Weights of a small transformer language model.
Size: 13 layers, 10 heads of 64, vocabulary 50257, 96.9M parameters.
Training: a variant of Adam for these matrices, 769M tokens, 11730 steps.
Each number is 128 + 32 x the weight over its row's rms, rounded and kept within 0 to 255. Layers, rows and columns count from 0. Numbers have three digits each. The size before them is the row's rms in percent of the matrix's.

# layer 2 attention value, 640x640, rms 0.0449, rows 436-458, columns 240-319
084:133115132148106104107123115099169141120170161139095077178130088100149127074115195152167122096149159175137131115054135142174135135163107126111096058128120116122085096080154189174173154133120107114147147160162118168110100125094148166166087155
086:176145185135118101176116145155145142124139154155148139110128127100142161074104163166144138144162143150077133148145054182179118120192115151160156157130139122114178088135126122116116117145064094160144187118162088111124127100123113186159131146
078:090177152164152146127093126088112138170167147007171108096119151155101115123146104175148123133109090176087099151119080144098114085135178126121164104157141139114182117207121103093132084111102165095145088130097113118108159151089088135146115105
085:136159179114189130097203120105140124144113110150108112105130075112167171155102133156092118145127118132156122120113106181117124162128108140112139085144152105133123144120094165108107131093097105067114114118200102124175045090131140114120176104
092:119073143123113150175070138165059155136127108091183127140085141162110159127164111104134099139127135103073131097156090158132106143162125129129081201131141151124091153154134120125120148121084122170117164106117074140138185149107115129142145088
096:114106124133134099145109072222097119131163169117135110081138151082154131140178124184132139103117139138112132109152145067123113082139155110102092152113111138160201153130128133138150136095030127077152192171132189080147153147167107121101101151
070:109148105202149102070150144140137150132106164141118124131126126111120213079135143106102078058104105085124145172103060117160146143120108156075088118132115109129124127146161064168109131086123131131090071110140069103169142115184142119135132174
091:122116138142169141097124138063141173138140119151171129113133094138162151034091086151153142088173156136209125183104062212191127159164105158161074130151145120099138164103112093117111102116164138113082088105122106127188114121132129169114159159
084:146106155080125121169156102210174144123124183100085107156148118096141121065113164154150106143127120157126147120171122093127133147179136109133115175163147093108094194091138192125122106122097139046179204134159082071105092113102091070168083189
077:112144164177087132174169114105122082127130131086128123091142135132140127180128136189151053101093147119068143095112133170152149098108122100074144118130146165088166085111208121118119181105072123089159128135151128205147126131076118113124147109
077:078115178089129137102098140175107127176121084132125151118148135154133058131170144082106107163154112076180120154170147149084132098156183157153225130118137140109164092178090119058172111147182156155160146090116139182072118131113171155128082161
086:182173144115132148123037085137197091120147089087078119109126113130144124081140141158088135130167092106059149105079053062104106149195178116133070114140131149147195117129093169089156132141096169145155126059110164140148138151090101193146166100
104:070052122138105080136171134056147072141164188156137148134128138150051154139170133070150130103102148130129153195115109184145138129079068140105138171120138126135138118068165116105124098170058134099170132158130135115173108132139089133160124091
099:126115095107154126130170071072096062108134198121118144129132143160124146082131120121153142128147135139105134149169187148200123150118147133131117124131154129132115123145114103141107160156025099099147144116127187093155141106124115132126076160
095:104140121137149115143183161109155139168155150093148117177159158109118105138086144102088152138164138150151131123107151105164114116085150137082036112118124107128122089078062141155131156090120116029097109159154091102115068141097162134124150152
101:134157112151096069064140134132091085093095118133173104175094101124106172161144083088092139112092134093096113129139120136093128158073149157148169136124136081123100118219155118144131121180095159168130182146133176148142104089102109206134116179
100:166156112104111138118094127114138163130135121158159138162082114117166105115053139146147165105136123150045120131130114207089134169128107111134170119121100100168185153129135122164172176083152151126137139145123165180145125132121140165071121176
095:081119114132154113174114098104144064097147167103156138131153154141054133244147131103178131158143119139070164125118143116166132163118120172075120129140159140121072150146141076083127139172115083085115160155100153176149105113072137137180085181
095:148171104104134129111100173114111103101091160156102106119166109115122091163094174189131096113115101153078118123128117073154094174137178124137104069115131097128070161145156125116114088118136126110103119075120112141144156096117146198134159181
096:125140099125084107122104155086135142132101130117159118148146091141116151142112130137180132137114101174086140106153169128174154112116134141125132115135095143142176151062129125105152108109105141171154183141092150163096172096133128122193087175
093:114140128109156177133113121076096119138120149082184153126130114132123174091140143151186122112107103087153148152106080175191102085158155184165118103126142087134218163117112136174147125159091120041128159115130153128133130110116139080134126081
100:114134108124073142125139135107129161154130095141153137131126091141144114078120147117128150169120151148106087139127193144120108168082133091120070094133128186123109134047134165145101130126135087079103079079160114142161143112134125152162148195
103:183123131132124101093154145174131154165152123068151140148071139126119093106109126078083166169139159115160135096066144029125147114142124103119111057139170095138139097146080149134138115146135149143133025152189042099178124154172109118146155191
# layer 2 attention output (transposed), 640x640, rms 0.0338, rows 436-457, columns 240-319
085:159102113073094146153101122173152142137184193128143101120135139172106168156074077144101118158052107098085124115143147133106099156154158125167145108162127102066136127174111144135085138118163090117140169114184146145147099181133159117102149116
092:157105101130139128156079133163116158095100178138121121130143153141093149137080158110055122120102165180137136082100115149066119178136176109177134116176099123130154131133124151145042134099179096131119069162132206136118109114080153134104164094
066:144147124125120169075078136114138124087085144173111129171131118026160139143122162122140144121149169081145171138156147171165129186133115156119053125077130120121086140069113141166111104151111187119103095136152116097094167146128108123129096125
096:138045091100088101164088117153159162142129138127119169124139159109105125191142156107110133168153107181156103118107116119121078047102135125139158106089064137169141132105153117132112086151145067179157188104060146132129159058133229150128105118
094:218184169114154134114106144099090159071142148154144060146153132116182113129146159104140150110095178123127092118168120151101173190157133122085095117089096118121073125102147123169167149081156153172122056189152155143074126075116097122137111108
111:107200121138126146147129113106122130145131138142121069094162113162086130087095091141142131098092126072111142127107163131113125194145111165132135103169165099075158138171108119123151145168182146138089081146190128132133112182158065121095168128
058:175091063088120140141170081132185075151106102071139132134107079143180095153102133124133123134114107150152113110111139114107155069113129078107104097107137166113117148109113086089144102093168125141156174151097122095143128121178194114096198124
096:094130077117110156105157086147174102148153097095141172133105136137156104144118144114141093180135074149107123118115127092111133087113156072107143132096129146177090126121148152054184115125132141111188143106116124061146109132116168089211144147
091:043155152190129131147127152112142161191144167147157098103135140185050128134155094128172141115115131125137167138126121123122114158088132130164186126130113095126140119166127107099126135144176141159111112067113169134160156119114101192112147084
068:134142156107127118117086140101115160127140140184133079122141129035103162123131111150121142140125134126150128136144158125118098192088122175182098155135161101149109155132122115178124110139164100124121088161169102171091177110136081171079091149
068:128169174157132144102140149091094152154097122128111126152115113079121115109157088131190142057145130112100201136149120119190147158132097127108102185151107114112147100112140134165101140164101192106074079110155127115137134146084056150142147123
078:142151129143125152128129116098150135079096104136089097184159135058113128124084158146120155034086248089155139123186095173216135146163108189111145131081104088094103136090142125159115161164103153122102081117153086143076151125105079115114115137
116:045207102129160148113137163116169068138075127154142103108125168108150146130141115140115186114090129106127159107110184120086129128075140132157126118120134115165136197181130102126122175209182091118118118107140149123115097137102100149078132105
114:095159121123123160124120193127138189074158158174080142122097112095120153136173218161078104135099078130117162087125153078024155108111141152211178119149083123143139160191138120176146139164210100112117054194141109112142071099069120117134092106
106:142050128160115162085130064124174104128089129176138119075151191104193163104098100173146094120127112144104142115159161149134107127138147178074129081076128073127133084096121092092194078129097152091095162083117135081086130120099093101152209065
112:145137117083143083086071133136076105097103114107098110185110165127059085136112173155164134107122139188122123096168134079132122095100163108156163142139121102118144108112092137156114145137089098125079114157152146108076069088064183126156102105
105:147089155123172156138157171119133084104166100109132214127083093088151130204090179136048031104106169086146129109076093134130115167100105075137124143100150142146143142118197110089122145107130147128139118181143112134149132075082148081131103118
102:137190073123111161115148165170147077115072131161086152109125135104141063090164122122145089074125089119147107184167129124110087116085179145109139074093145167133147097127157103133123129150153112119118109132071163090105121135182109077159155087
106:160052109171122060133121185172082202108148103094064168121126077121132142140171123163145093124127115149135145131180135154140145114099129110145157151112084114119114078081175151143107117099140117175159128131110122140163135064158134045185133145
106:092123079076127159144102154180077170111127119108139159191135082131089185105142189108121140127118159180083115145104131139105125143144142134145140128155097170152093112106171139163067105130105084131118049144038084153141095132122145078130111108
106:038096107143120112114130107111143112113115105156159187156157158142150156103138165126119140104136119118096150120155160216112092094110097122137117159106035174138098107134168111144166152155188137108154089139140078130150116096100094152155155137
110:147065130150115136101124171167160136104171141163152162090150166144154172124149183170155125172112110153099113115155172117103167095116146138110140101151102110121083073105103117145134071156155109183145140102135110170211110105165120109170143144
# layer 2 attention query, 640x640, rms 0.0367, rows 448-511, columns 240-319
131:082117114158130146106164120147146193084150142176096140119148170143105151105070133146121136077202178114130132134151137139107122065038107087132154163114080117157159173107127099193106157132080139155112128170111119099131113131112127101099126099
148:172166127153182156133113096147151089117160169176103128106139158171131155129165174043119133152139099119083149089182105128096131100115126102125145169108060148166162115113219132151143110139107136128151080159111118170124109146107153064085094137
137:085179109124081176099093180111058100125162102113158120172160144127117098124086162175147116060176176183109105131111138119117094098140164106106117085112094060125181165116120146176085138133133206125095141156098103163082138133171088119071131051
141:151120152129111173141075121181154041134121120124042091162063066149115140137098108169107147107132110143095108098058153136039122181189170092119189146131139120116147132128136148109133113103112213119078126157088118128130159103149091129073160068
145:119121137190138145174177162182087176122139129041160170185089110150114050156179135159133115107141140116150157161143160152112116191093080135125167145153156142158148168116112132174128117138098191129072079120150094132074130150136086139132096094
134:174147112100168116104166071130086116120146117150173121123124091120178190075151165125127102164134093101105117145115118117106144119100142132159050143152118161167153141145114157111141145142116090078152098165154129100126085115157179111138088196
130:123159117123134141108156128142129128125119119102070128138090118076119119130093104115174104133135098112172177143083116181175102100102066112136113109128122118121085115107091151170108073139141121153135217146153165106092151056111131153159132128
138:127177112120084155112139090184125101085110081072120158130095115067145141120105133151136147125150136175115117059138184122126117154108177103160165073101079129155160163102156100129152176115122165116103147179121076142153117148166104150135141044
147:110213164131091143117126084117161024094119108115135142146147124147134078153096132153146163114132105165102109080109134103151130108138199163141122076119086118128138112112147129158143131136158136128123139110123172162108110151137066169073139124
153:163102132108132094127129090129172103132122147118106100121161093106145138147132111174091132086124108155168158137101148153126097131140119171124157135125177140128079147079127126140138175108160079132083155128110136117181112098134151151165165109
127:199122153123123150185118119109140134140124135164110129071177136173136202093219159180112115184096103125117129140185172130084125161129167138139142119138140145144139152124146159141160145134141069163149141149169077175124151111138141103119099117
125:160130159083143133152149087114138113120117132154129104098152085147149175166177114094097150180134096058155189066119114115115142130128148134160115120156139157132120169100156095102172163142089108125169111165117123121189160176164149100154116134
141:125154127160139213102129094092103176158131075139115154136097181146178160168144159155159117164069110126069134118142166151205135138146155133142147111152121084128168076138139162161111042162118095078199184142128157123124141113135123111093103153
153:143112142167160126067131105077125153075146128132149124154146115161115137138155097134141108112156106104143131193116122135063126157087120110133087120136152096150177147144128112074127110110148196127072083092084141176124134129062139090079103134
132:150099094130152087194142198108087078122156106147135137100117158093208154140144173134159179131126118162103119119153104109133127144097151185125072179138131171126107140130125169090114182110138079174128118183160115104112139165199173139149152118
133:111094154082153105152143101101137064129129149134130125146143104094150208106098120116152171150119069107085133089123139149157133140198102123145151148170065129091072101104095103116140201161120106128122161134148133034207093139087115153139188131
141:087200163146085141129132144112135081128120127132115144187074122116157145159137147111169129135097175187128141083106164083140135144159144119089160069133132084118158138093125184115114123115140140153129081103117107187084131135139113126090143121
156:086110122123140184097102100145135209089147131087118129166107114121133132155154137163160128139118126202112155115140183156109122182186181116155177123123118124124130132123182145144114122122127177131052079104144072117106131088035105160144100064
141:153119137143157136142104157113079080162149212145084115100113118117148127119127099092061135144106109116113111141117057108140153100138081128121122169132124175145054121131087132123137154134140050188158154143089175120177117135162159114116154172
144:109091107139143120077135085171133153116128138202121104085182146124141167101123090088104113142159124111142144162158147138143151020090132120106114130132056142113150094186174105072161100131152082160137126185145132121132162126086218080116085161
147:082093104123184152121166154131164119127150161160095144117090160124141144127143116094143152153081135079101161145174139129219132119141052152119162133127140108110149101154101144162113139163096116099191156136154178039135085070051137066132089227
139:199120141179150109151117108149111099171099196139083115092079129088183203120159144138087133125101088127089143146168122158113109121133104203124097177163124163177164134153141142125153073137140053161137105176148094135159115137198154095107087123
141:089132130106119102142138090120119037110163061145160132177104133135139126167111150158128106157147161132166120079120172138158127112127110099126131113104124125123145120132101137120111150174075099142193102169145133132078163148204095099076111087
150:122095102148089096132131139119072195121132152147107130130140100097186092088157145099140110129161144136096111213171157089094134133112118137097093133138193182114089191097097098123099144119169090174094065086142081159122137123079176115104138157
146:120141104086080128091196109136121164141131067128146121097134162117158110168123132160130081146146106115149141118080162113116137110096120095150079063117169126104116153069074119140126156134141130111141211087115161211146143159160117119141159119
130:059161186108101148120114136131119074113148135082098147206124131110118043107120098103151125095127162179147162087103159113134115120134131112113126092080155059116131161085091102163102131166121180139103125067095108115100153133099050142063171116
137:158119133099155119123177135128085170139113150075131143137115100096059069104181164108192106115140072130100123189100145108119117124095090123125057125162157100130153162126122128142115109107113201079139107081139115084127135085043079138160150184
136:143111149131118100075119122096144124141087149157143115142162138113165153149142114094091122112147048076118144130087083125033119114158150119199095121148109103115084108098125086071162133097129122125091189141140154132180110106069159169192195136
153:098111104080143138078126125090098043124132117140105123129130163148097130108077084063095113161119168084125113096138108143209119070140169096126123098136104097105148098180101062099135138153088168161172178139116139122100162172152135132077120124
139:146132090149102079170146134143130059136107119117112156110139127097169168131085132094101131152116096141098125151187106142198132109155150139146136151130120159154097102102164181087113129153150101185171126158149109136163105155177136133137090131
135:086130101137131134203148113111146134086135144232106138097127142109116239129146134108101086153085102159187098104128121159148155073150151101117148108151038136118162132097154177082088059160073096172190131130178095108091137142174154071149093128
135:118129062112112109106132108174095166124110093119167131171101072126156178150130133157112133126119169115134159147094185127081113173189097075182108104108079135136154132142113126107141188128144167155116130133136102084142153129115108154176127079
121:141083086173132133082158099137138144107117134135106154104125175124168153143160171097196137173097135139108158076113104137134142116114051136112165115158131139117138118130133183157168133191124125129188161158126169128161098125141127096135103136
143:136140066130100166129169069110139148146105109141120167089118113132156134144119182068152100182104136121148141121116161152135147129166075088164133075147135124150151094090121127127128174131110127151186115146179091111117121162097124135143095120
129:177106111128112090199151140138150123135093079089089125083104130120122145177104132143112163146146152118136106081133160131090149159153171118153116156142177151114086119168149149062162142120121166145119119180144073141160137112089104117130162057
121:178109136114136108128170086137156086069130116119143097133132099103173153138130106103112125114119133133140114119124151128078128171184145140184174073146087131160112107149155105082188128133121086146092106124159050179152143158127152192167110044
143:157134103192129166172119142131137147105160162204120150118114147130134166105111127089125154181106147089096142114177092176123136171093142102132126118122136152144155143126147134143117118177098141181161043111127112107103145146117164104108045138
134:118112115126117124127111135097192105054121164151132110114164136104135183108095119077162097123135121095122090112136150156129131121170187134153095121126053130116135164129211130104144101115099105142100057101131101104196123149079145130163104079
126:090187121175142168091109090192128119116145105066125173176131122134081087085158159192171132022141147219110123176129152114144081153147113131097152105096119083178153162115123102174109126086121208141098076131156139118085111105114050158105110091
138:097075119100081091131152136086099171114160110171146155161185114146106116104119139121106107105162124122145083194139118142184127102096075125154039130143118125135118190125112085148083123145122130098096126119126094132090152132117180114162120174
144:090096105161131189104166145159105197089128135110150148154156120129136123122121068129176119057159188168111129187107100176181137103109152137116113140116112145123152117125133114135158151108102144176056079141119130141090127144118139170137083111
151:227078130140137104130117118154092186128103142100091142161098107124182110132178133178086130128075090181100119153130127091023127182163129123140152186159119183120099138126111111148148133160193137103084116116104107111173067101079108124138133062
138:151188156162095093103152086088125165130140147136133146131124073138162089142153154066066119139135155103188114094152114098031153125123156112113168094152102112140109143080146129117136136126156146107125071098120084170104126170183129111127134069
138:107137141178120094179150157140155167108166154105109147165113148124141052127162152104127159097175155179142113097174130111091109130122074126088162107085140125165170110079121128174125093137133148167115145136122094159119092108167084109085117118
134:101078168075147145125143096056158108107124179161097114140114132147152174147160122156095121130150108089122129066104127149067157085138102122117098071134101173129096133095154126121134146089097081126127138126111125056179119152106196095192140112
137:119180141142123122109134163106139055109125139116124139164096138151134132087117140108138190101114124175096134109082116097138124133150161139178111123129068102192157120084141161149144161105115174141078029125176114109094123165070096192086131078
140:132150140152175190146167147119136109162147142149132117090109114112118139091108150115158160181121146096126124179163089118153138148111048117143164099126210119114132097148079152178117076135113099154191116131118148106107111086118122114085080215
140:118085127105091080212127102119129105093152154186106110075162133114160177111107147128114080172135129106195139101148130136111142071101147138128129153128172161079122159110104124117084078166108031132179176143140124125193139133204165146180157133
149:170087137141145149109065089191143147104156144102081121127096141112122136092137129156109147164137114141153123101151155145057118119178182093132199179121120108114160143153167088112161141141152138133105151122094111162176129119069132116063145084
131:131155111166133137156116117115155129114163197111128164159155105132060169140160103134120157111154097182105116151157111187132113191105100150120147169132141097119159209083123116149062073151146105163103149119117115167086152092075093111147091113
133:122120098120115213136112144182140065112147107144119131135090073157118091117144107172132159126117220163090127056091107162131131148108153134121078168128107154124197134125147150150146168102116101107109138137136120073098124114138142151091083074
139:151149168134143109113094161119104015136118092142118075188106128169173175143123111162089099121148136155130105138105103117109134140114179125116092124141110110160099133116161125127137113117098114135103106125127111172093152192185096153083140058
136:144150125181113117103104098107143027131117122074108113197126119158117117096122150106112192099163171159160101092141099174181120123139120162156135071128069096107088103085123167122142104116116164212122110126130104093143168170150106114091136084
130:084107133158140123050143151076139196113150178135152151167145117078051121147199162110168096119121128139146128222145132159114131134130069129127152083120086121147174184103124126132113104190133166125138094061147066114123161127042145076193076106
141:086078120113171076110167141145158167107136192167108152197123208119122123144102109083101101133123076090131147154176101164132098066094125115100139109148110117108132096119136144130155050151145149160168196114133132124163117117064145091116141216
158:140171146141178127099094163126141167128115161066087139172075127103125105112127129153140138099104064114069140134131123121121111170173141118147099129152148093126061127155162152133143145123122177155125105095150208075111086125052122109082109158
125:097131124122180098154111209156138108151189155084138127143104164100075081102192135081160153127147122140109106148153082170187095111167108161108130136118134100153174137157128132180073116132126160147148160163120120106079059088104092160097114148
139:167077094072166060136157110138101118108146102160145118090169124111147118108088154113157131142081122030119118158083063132145145109131088166122092147144147182068080112156108080097157148150120128112127168116115112069161107180175145166188177161
131:073209111142112203130090146152149048136146130109162168148136163125058081119132118089153122133094180121106144080135133125108118115081134119089175113116076072139116116083101146158124122112103174113149088110104192124090141105119091108090135121
144:102054142063117083160180122134116113115146158170115087126170124145149146094100135150123110149115137080156144119080100127176154110100055144103077090157180176071136152119087093117124117104106059099137137099120124162180136162147195144159205205
142:112156135150139133122139117142151127082147112131078136164102171137099178147099110128152153141124133182105126031105128110121120126162166061124145061091069144141172116107139172127154096071122160198064118147111107161102129150127106153163130095
152:138136100159112156079144100153104204141116101164126125121117170152174079146073100111159121158126191101110124109146059096170123129134172057127166089124072073088179050133116117128094065185105149143170150074126106152101104103103151136090081124
158:137091148166176135143141114173121169145128152084136151169079125129129148096131129110120145138088067185101096185161158121137111178131135117134213165136096129152108155125147145162098118121144136184129078106170143117081108106128087132084068117
148:167116144143128135153111115169105109139151135116149148120161105104074136154125136106124117135140133133167131089126140163066097150146185161106125106117069109151190164127201121135134151169159166108096064186076092152109142156146083112114103062
# layer 2 attention key, 640x640, rms 0.0359, rows 448-511, columns 240-319
121:130131115086063106137084147107180061048125112138118125089106116066083171102134130136126118132175123141199133151082134123139077134145126120152140097080172123055149153110200105143135107135112146103135100107102194132166112109122120107185160186
137:118115165102096099146126134172143133123103146179153136148110121054159110114113101136110130152172119078142089073073145159077099175172148198158109067116184118086120206134048101125128102158147086129118128152111174086174097090123134136164169161
127:127152153125047155097118151141163087150075124127164136111102127130155142102107129143134132140162113108155150126121135160129117143132155092115131128100160133088127169084113136140162180122144136115123090100078093124207088116118150122135162194
128:134142187138094150100143103138109204162145067069142158156076098210149063158128162090127128168081138143076162112161166102148206134153117153151092148170159103066118145135123142129098141109154161095127146126165106174093141163125128158137096154
134:167120000126145129105096140070105098076149121148166120110109113126075163140088135111165136087078134116117069178116125115160053117115116213135122153130122106071136099123171120150153106098113134106113059135137081105150114117108146155097106121
122:147119074179184111136138172116146118157127154146131138129150185087101074146193148118102197129067149112099049092153095119117087172081119169099139112116117106182121099155079123126156138128148137147143188180213102107120108150142124108074106132
122:114096113077108156140071148120121111127144123158166117090150136131070156153104079118117118110170128107149141174133120137148089117160128105128140151094151140047133177104159144103090142173122134123099073115095153137151082131170116104149173091
129:116094177145122115103130079143129157160088103144115115162086106152156057165148158120126081152164112080111193151147144120163225117120152073137138142143088113101126115129137174120163087083099157111115093120139078140129119118109110136135167146
130:111124139177122101124105116170082150235064078100134132183102087141134107132140104155138138153112124070125148087122142146141170131120148094086096144133140143120078127096091117118135124127111144092155090149112103132072117122071122133155168148
141:149115128139165102153137113153068180073128093125093139100089152177113119153173136147086135131063124141103061181152124117169142127113154116143122152122054153179085087158157143120069105097047140140139156126150123146081146142160112139113129138
122:131126091190175092134163076150134128118074160143139184129095146125117119148139120134082208105099188134072098142083125124168117124079186162141111117118093143155106083127134143147136100130124165130080130160157125091091124110128107128124143117
120:124117192126153102101130126125130116172111120116114172142130147148105052098164115141111108138050126136066148077141088132126188131124127126136165138150079154157136118156080149136129129135151136147133151149164124154102125186129119131115124146
128:175117064095190098103123089073134116130127136178158107143154105082110156129113129088143139088132154096168080130103082117089077147100125112125128131097159170171121140109140083144116123115102149113109054179141107126098114125115131152137101146
129:086163252106038135183099174123172128184120114144129149138109142150187126090078183104143140133142142113138178034108135147139224076160160109123110114166119114058154164113103167106168124121122065126157113139127121104141158172163130111137085155
118:163088067133174129128177113146094155149102164134071190085107144084129104106130095122098165132094129151075116126120090127173091120155094176084142116122098117214094081155149126101142134124152104142102161140129102160138155101148119161057121155
127:105106171121155114115139101100100203181139146084082138127140152135078074149153165126118129120118099158090188113156123099117162142145118127120106149174148139146085112117106142089152138150141124153138190139156106154072178196159105155090100152
130:192151069147141131091131116109057157154106139144132128103115094082167129105058133098136103087092153133096054176120129163148068147119115108128158185112153111166131105130169075172103123104124148121079102079117105097094146046073107153121155112
148:160125084143110122120146114147130119113057073110055125167092095188128107183102127118130166113096110101137081158091133110167066146105099144146096133185147156147100085124133153141138108072082139114122062086134073111111110101111101156155081134
131:124142075114124121143124136158148161065155167131135184083175197105105174173165132097128151131202121154119095160116142120087077152138115132136176140095070145085169109165130089092157111139213113204075191108116193129134140158134103099102099131
137:071111218102131133147111144136148139110134177159140130131146184164123123110185151137112148176139139139095172085111115095085167128136110066168137061138091118144225096159103167103116142145096119138107117146118131067120097154119133092145146125
130:158117049095137120168113169137109112066159137129151155107207151084101181134124088128177124111157130146163059153087155116104023172136091106128141149112131141140179139141152099131111102112147093161080123101122170080104129108130164151141120099
125:132117083121178099126168083150115147098185115139162194118181134095111116155145119116103168149116115103117057142154130125139097166150167171134172089114113119141109143114107086116147127161115152140131150135181144128150102139139095114117103118
125:106100191127115104107164116087115190162100134098144100084085105109135106128161118101105115171055152101088168154162137138159202125149111130137171151121167148167082103168090137120145135099127151122076168141160090104098152113115130125101141145
126:142162028138159132135127186148097082106136187118162129147150151094115208106132098125102170125152135145187049159102121139115033102136121132132158103068125135127131115113160066156128135163135127124154132106105125104187110081140113106140123096
138:104166150132129102125087130110138158150137149149120080079103094096129123120149126127127062116081169135141119138152089164131178156148129127168128126067117072174146119165144122153078124116121129114075088121140157101127120066177190142108091112
127:178160086136067158115096143109069120084110080124106084126134104111142149136108130150167115128156168107166078176115136154184096069113160106104136167093176112121111131121143147143118100105096142145154077087100129187149118092101132127198135153
122:148139060159122166168119141124160076077167120140179123157135164088113173106103097102117152115156118105184022122119127122132050157140162177107143155085147136072101132104127075113137113159113089166201113103120134102129115085138168091126076132
131:105116130129162098160104134191143135143141144155081099101141153126113139163151147125079123097098124147151130087116116129123140103121130115186192122130095122156125118169103080087134156148136068173174190146123130137107159147158093127059074114
143:084129191151117164121094130141098166151088143124135127139067161185184119087128132157175145181140152120116113167137114153074217118119086090100091154129117095123128105110117195122161126110164103140091164156123105167079115117084134106147144139
122:164074081164189092127177139149124149074147119112166174108135142141143128166154119132096125136108183133112101142116127103162106146111118074088135142100094171199064104138175102095112099122080155132133147107161132142079151107136109172122159138
125:125077144093150101134131145149118148149135173106139165147156150112143075137128070111183143144109150141065145122094108137186095185128140089170173076113139167182139150161116066140173126158181183130145099169164097148100047144105120099105173139
124:107148205176110151113135086122136174144155137093093088132092131211143042156111155128124086189105127181097187084156118101132255128111115124092099129132079127126148094145158171134118131134116102131080176129164150111083163140161128130106107081
114:155127149138183090113165084116110178154182155170183107101165170100140109143190111132114102159120104122100117108129086120201144131119115157129150131095124139153169111180114135155124147117119124120079123148125157077062097108150127130096132134
127:152103137152159110132159126122095186115122172142110103091125178156132164134138127141106089176056154156107113135137092085158111162080116123121135127087119107154151052203160131188086104115157099145089108117149127123052106059132107120092114129
124:109120156156147079093165122106137173166129153103090121150090138171158095103168147132073081113054113140068166135135124108151179128154141133122106163165111109176132070119112156102134142092120115143122152116139093116102156095121078143090061084
123:112144180149134125140163075125126211180096116155093148131127105147113102151152167136122096134087128170083175119131117093135209166123159102116120127178104123137149090148098170114146139126150123139107136144190096146144160148146101128068111125
124:168109064085164096189136118169134154091138176103134158147140168065144123141120154115137167153118161155144069116076108110140054123132125130115164123084129103173164118157117110094158129141164130129112168164178117104165113059135148140122115141
121:139148129142208094119137094141197172143070152110127184166148142121145068149169112106086131125108132171097112094101129107182123141152149088136138122189106103178142122130108116134122138120143151142185158155216160134163140122120098127135070168
123:126115073150084118167123156137127100087119113110134112113111106108129201114056110112137140139206139088155000149152128137146088151110129173132116135076140144102117131135147092178147114151123131140125113118121115123151111076132116150155124121
120:094175149073092140144108198159171071107141127172143124108125204131130163090098145123158117122161109136132154101112127133131116118131142111123137092065130111073138149118173150148114113163125133119132130104079132131163070078137130115172154139
135:111105041108130099158145139138134110079129127120099145091099163151108195157137090140153128105174120162176078145133121127091081132083096098117143076044074107192152099134204129161140127131108150142152129155134086114175088134085096086197092124
138:147141109101178090130155104120150160107145122093098176135110112097168088176200150166101153123147110176084118101090122138145126133157126201132108114168081131126137055152108163134168120107137133148144165130169141122120171173124126155077060093
130:124121107076084083076087137157086092169107115170128122130099124103118117064088131098172104099114165158105171156127123163114137179112172102149170121191126132121098153193098089188176118126132182141159073132093097137147120130068110166073127186
127:126135077088073124120086162104122073087126129163173128133143119104116163129091155098162103105168095121158114163123125141141079133143110159146162141100144145083152148110133102147146168186145148109118083072095144158228091116147126129124170136
122:115126226074118086131128128140129165198131130090099134168159134101082102175150155130132134106151152160074223043111134093122160114117144068178187109137116135133144120162073139120109147176131149130172123143108183153125085161142113095111145157
124:170111053177122165146124134132111126155093129160123146146111113133122154132120177147100166134142128129105000137123130130095041120096133189090122140108139142151106120098119094157095082079161123180120154111144073124168118064111105118119097156
130:112150050161108131114122155080107110125109091154140109069164147099059196089121126178135144094129139127121082155106155131113076134132109165150093105120152154144128114115185112135071159098162117128122112097132124087099127119084132121151174094
132:149086168112148102119150080126125133129119184091135155138185151124091063154192113116138114144074153127084167124146149104163167111166131065154159088103102105206099135152177107104145142154116193114155146136138158151140090180169083162087171150
129:124120212094092164105149094146172170100059079123108115142104113176124061130119142086106144153173073174109169084099169089136211147163124125168129133183087126077169094096145178067221116121148126079092138186131094114135108206125112181142121124
122:147146055103156146141151143113096076079143105134160136165150155123091177097115152087135147084165157099192034139117151132114021122108165149136115129076145142101100175127134129141101074099133156111160104095118116117152093056129101121175144123
123:126088120150156125174167126127072176109074126114075100084071136177157116156122147128142157162061118128124125131127132090159155138112086165112100102116119064164101105118159140174132150093117140094097124181153121125120154068135114131135153134
122:133131157172153115138166096149126147184151107110136153120063115137168077155130147148127153146078125111046176108132136138185167119105145129105121146187093107135117155127070140124129158153131155123126152159151113159094141159099128113082124137
130:182081145124108111142161111141082211172121098104090164099080091174161071104151127187155113175088117120131136156118128132137130100077138106064170148126094147143129165183124144108146123061125139115127122069152112125092151078150092101124110122
120:135142055083096173135114123135156127079145107145134122080123160125164199143127085131145149114163114138181064162149124143154082167107124137141151103117141080087158110159180099136132119134144130179140111109115118133175120060129158123166132125
124:094175138082081143156111100151135112066155145140165101105155127098090138094076140141152098129218075117157197162086140114134116131122103110156151123130103111091143168121097108135192151185113088105125120127066166144104121135123169105160123115
138:174135093178171122149135132167181131160180111098130137128158124099135130161122160091090181119161111151122058107076141165085062162142100214110128183157161160129115140131066070155141135153146077161114135153141094116076152143149140118102095091
125:138134076116095122129102130114141059055120106168182108115151126089120155132112087114150104092160136142207077132091147148099081132127108112142130124074169150113132168078140090145123117142121126119112135113095152138171121126122127143131161146
131:130088127160164083094120113134144128178154167120129120075117170099147107138163155145079120123091126181140172130180101098131161145082111128110134137142097090178151140145095153092168146117151105164096205147157157169069155132177167109067067133
125:159143084118066113114135150141088099116104073185132141129098101091129179100123122131138094138198154075201061150120139153146108126128158138159129136066178139066107172116123121176119160161106097161117113121071143098135094093135159132190165165
128:126133216082079130136099184117121107136191136122101106103141132109084112100135145167181145122139151157105225119143124127107191093139158059154129102134082124160115147156164160118103148135120165139145157132132159155104123206156128124175136153
130:168118139119128116122129058133127176150096110140118117134082079136184109162110131115103089161127138165130141132111131090144140139116131114132139168156112091140146137090089125138146117085096153084080084135135070150152136064093125158114073132
141:112087157095143113128128175174150121127142156102132082190173070123149125068180067144147149153142143108183193133033118135128133161169136146115082123170103138117164122093072173168170170176144128091092152130121110132123102140126153114133169116
137:176141048152118098111125100097108079094105148121156168132158098124164161150114148137160178132134115157124073132095130120141000142149134246106113177192139182071116103095112055147187098153128135135126109124126054121124135140062119168125150104
140:166117139155145088136124083125124130166039084186106170153096118162233084120129133094115160127095124131100102120165122127135152137129123140145087129149119127192105166081066143109166066090069171118149106153151068167227145085124137184153097181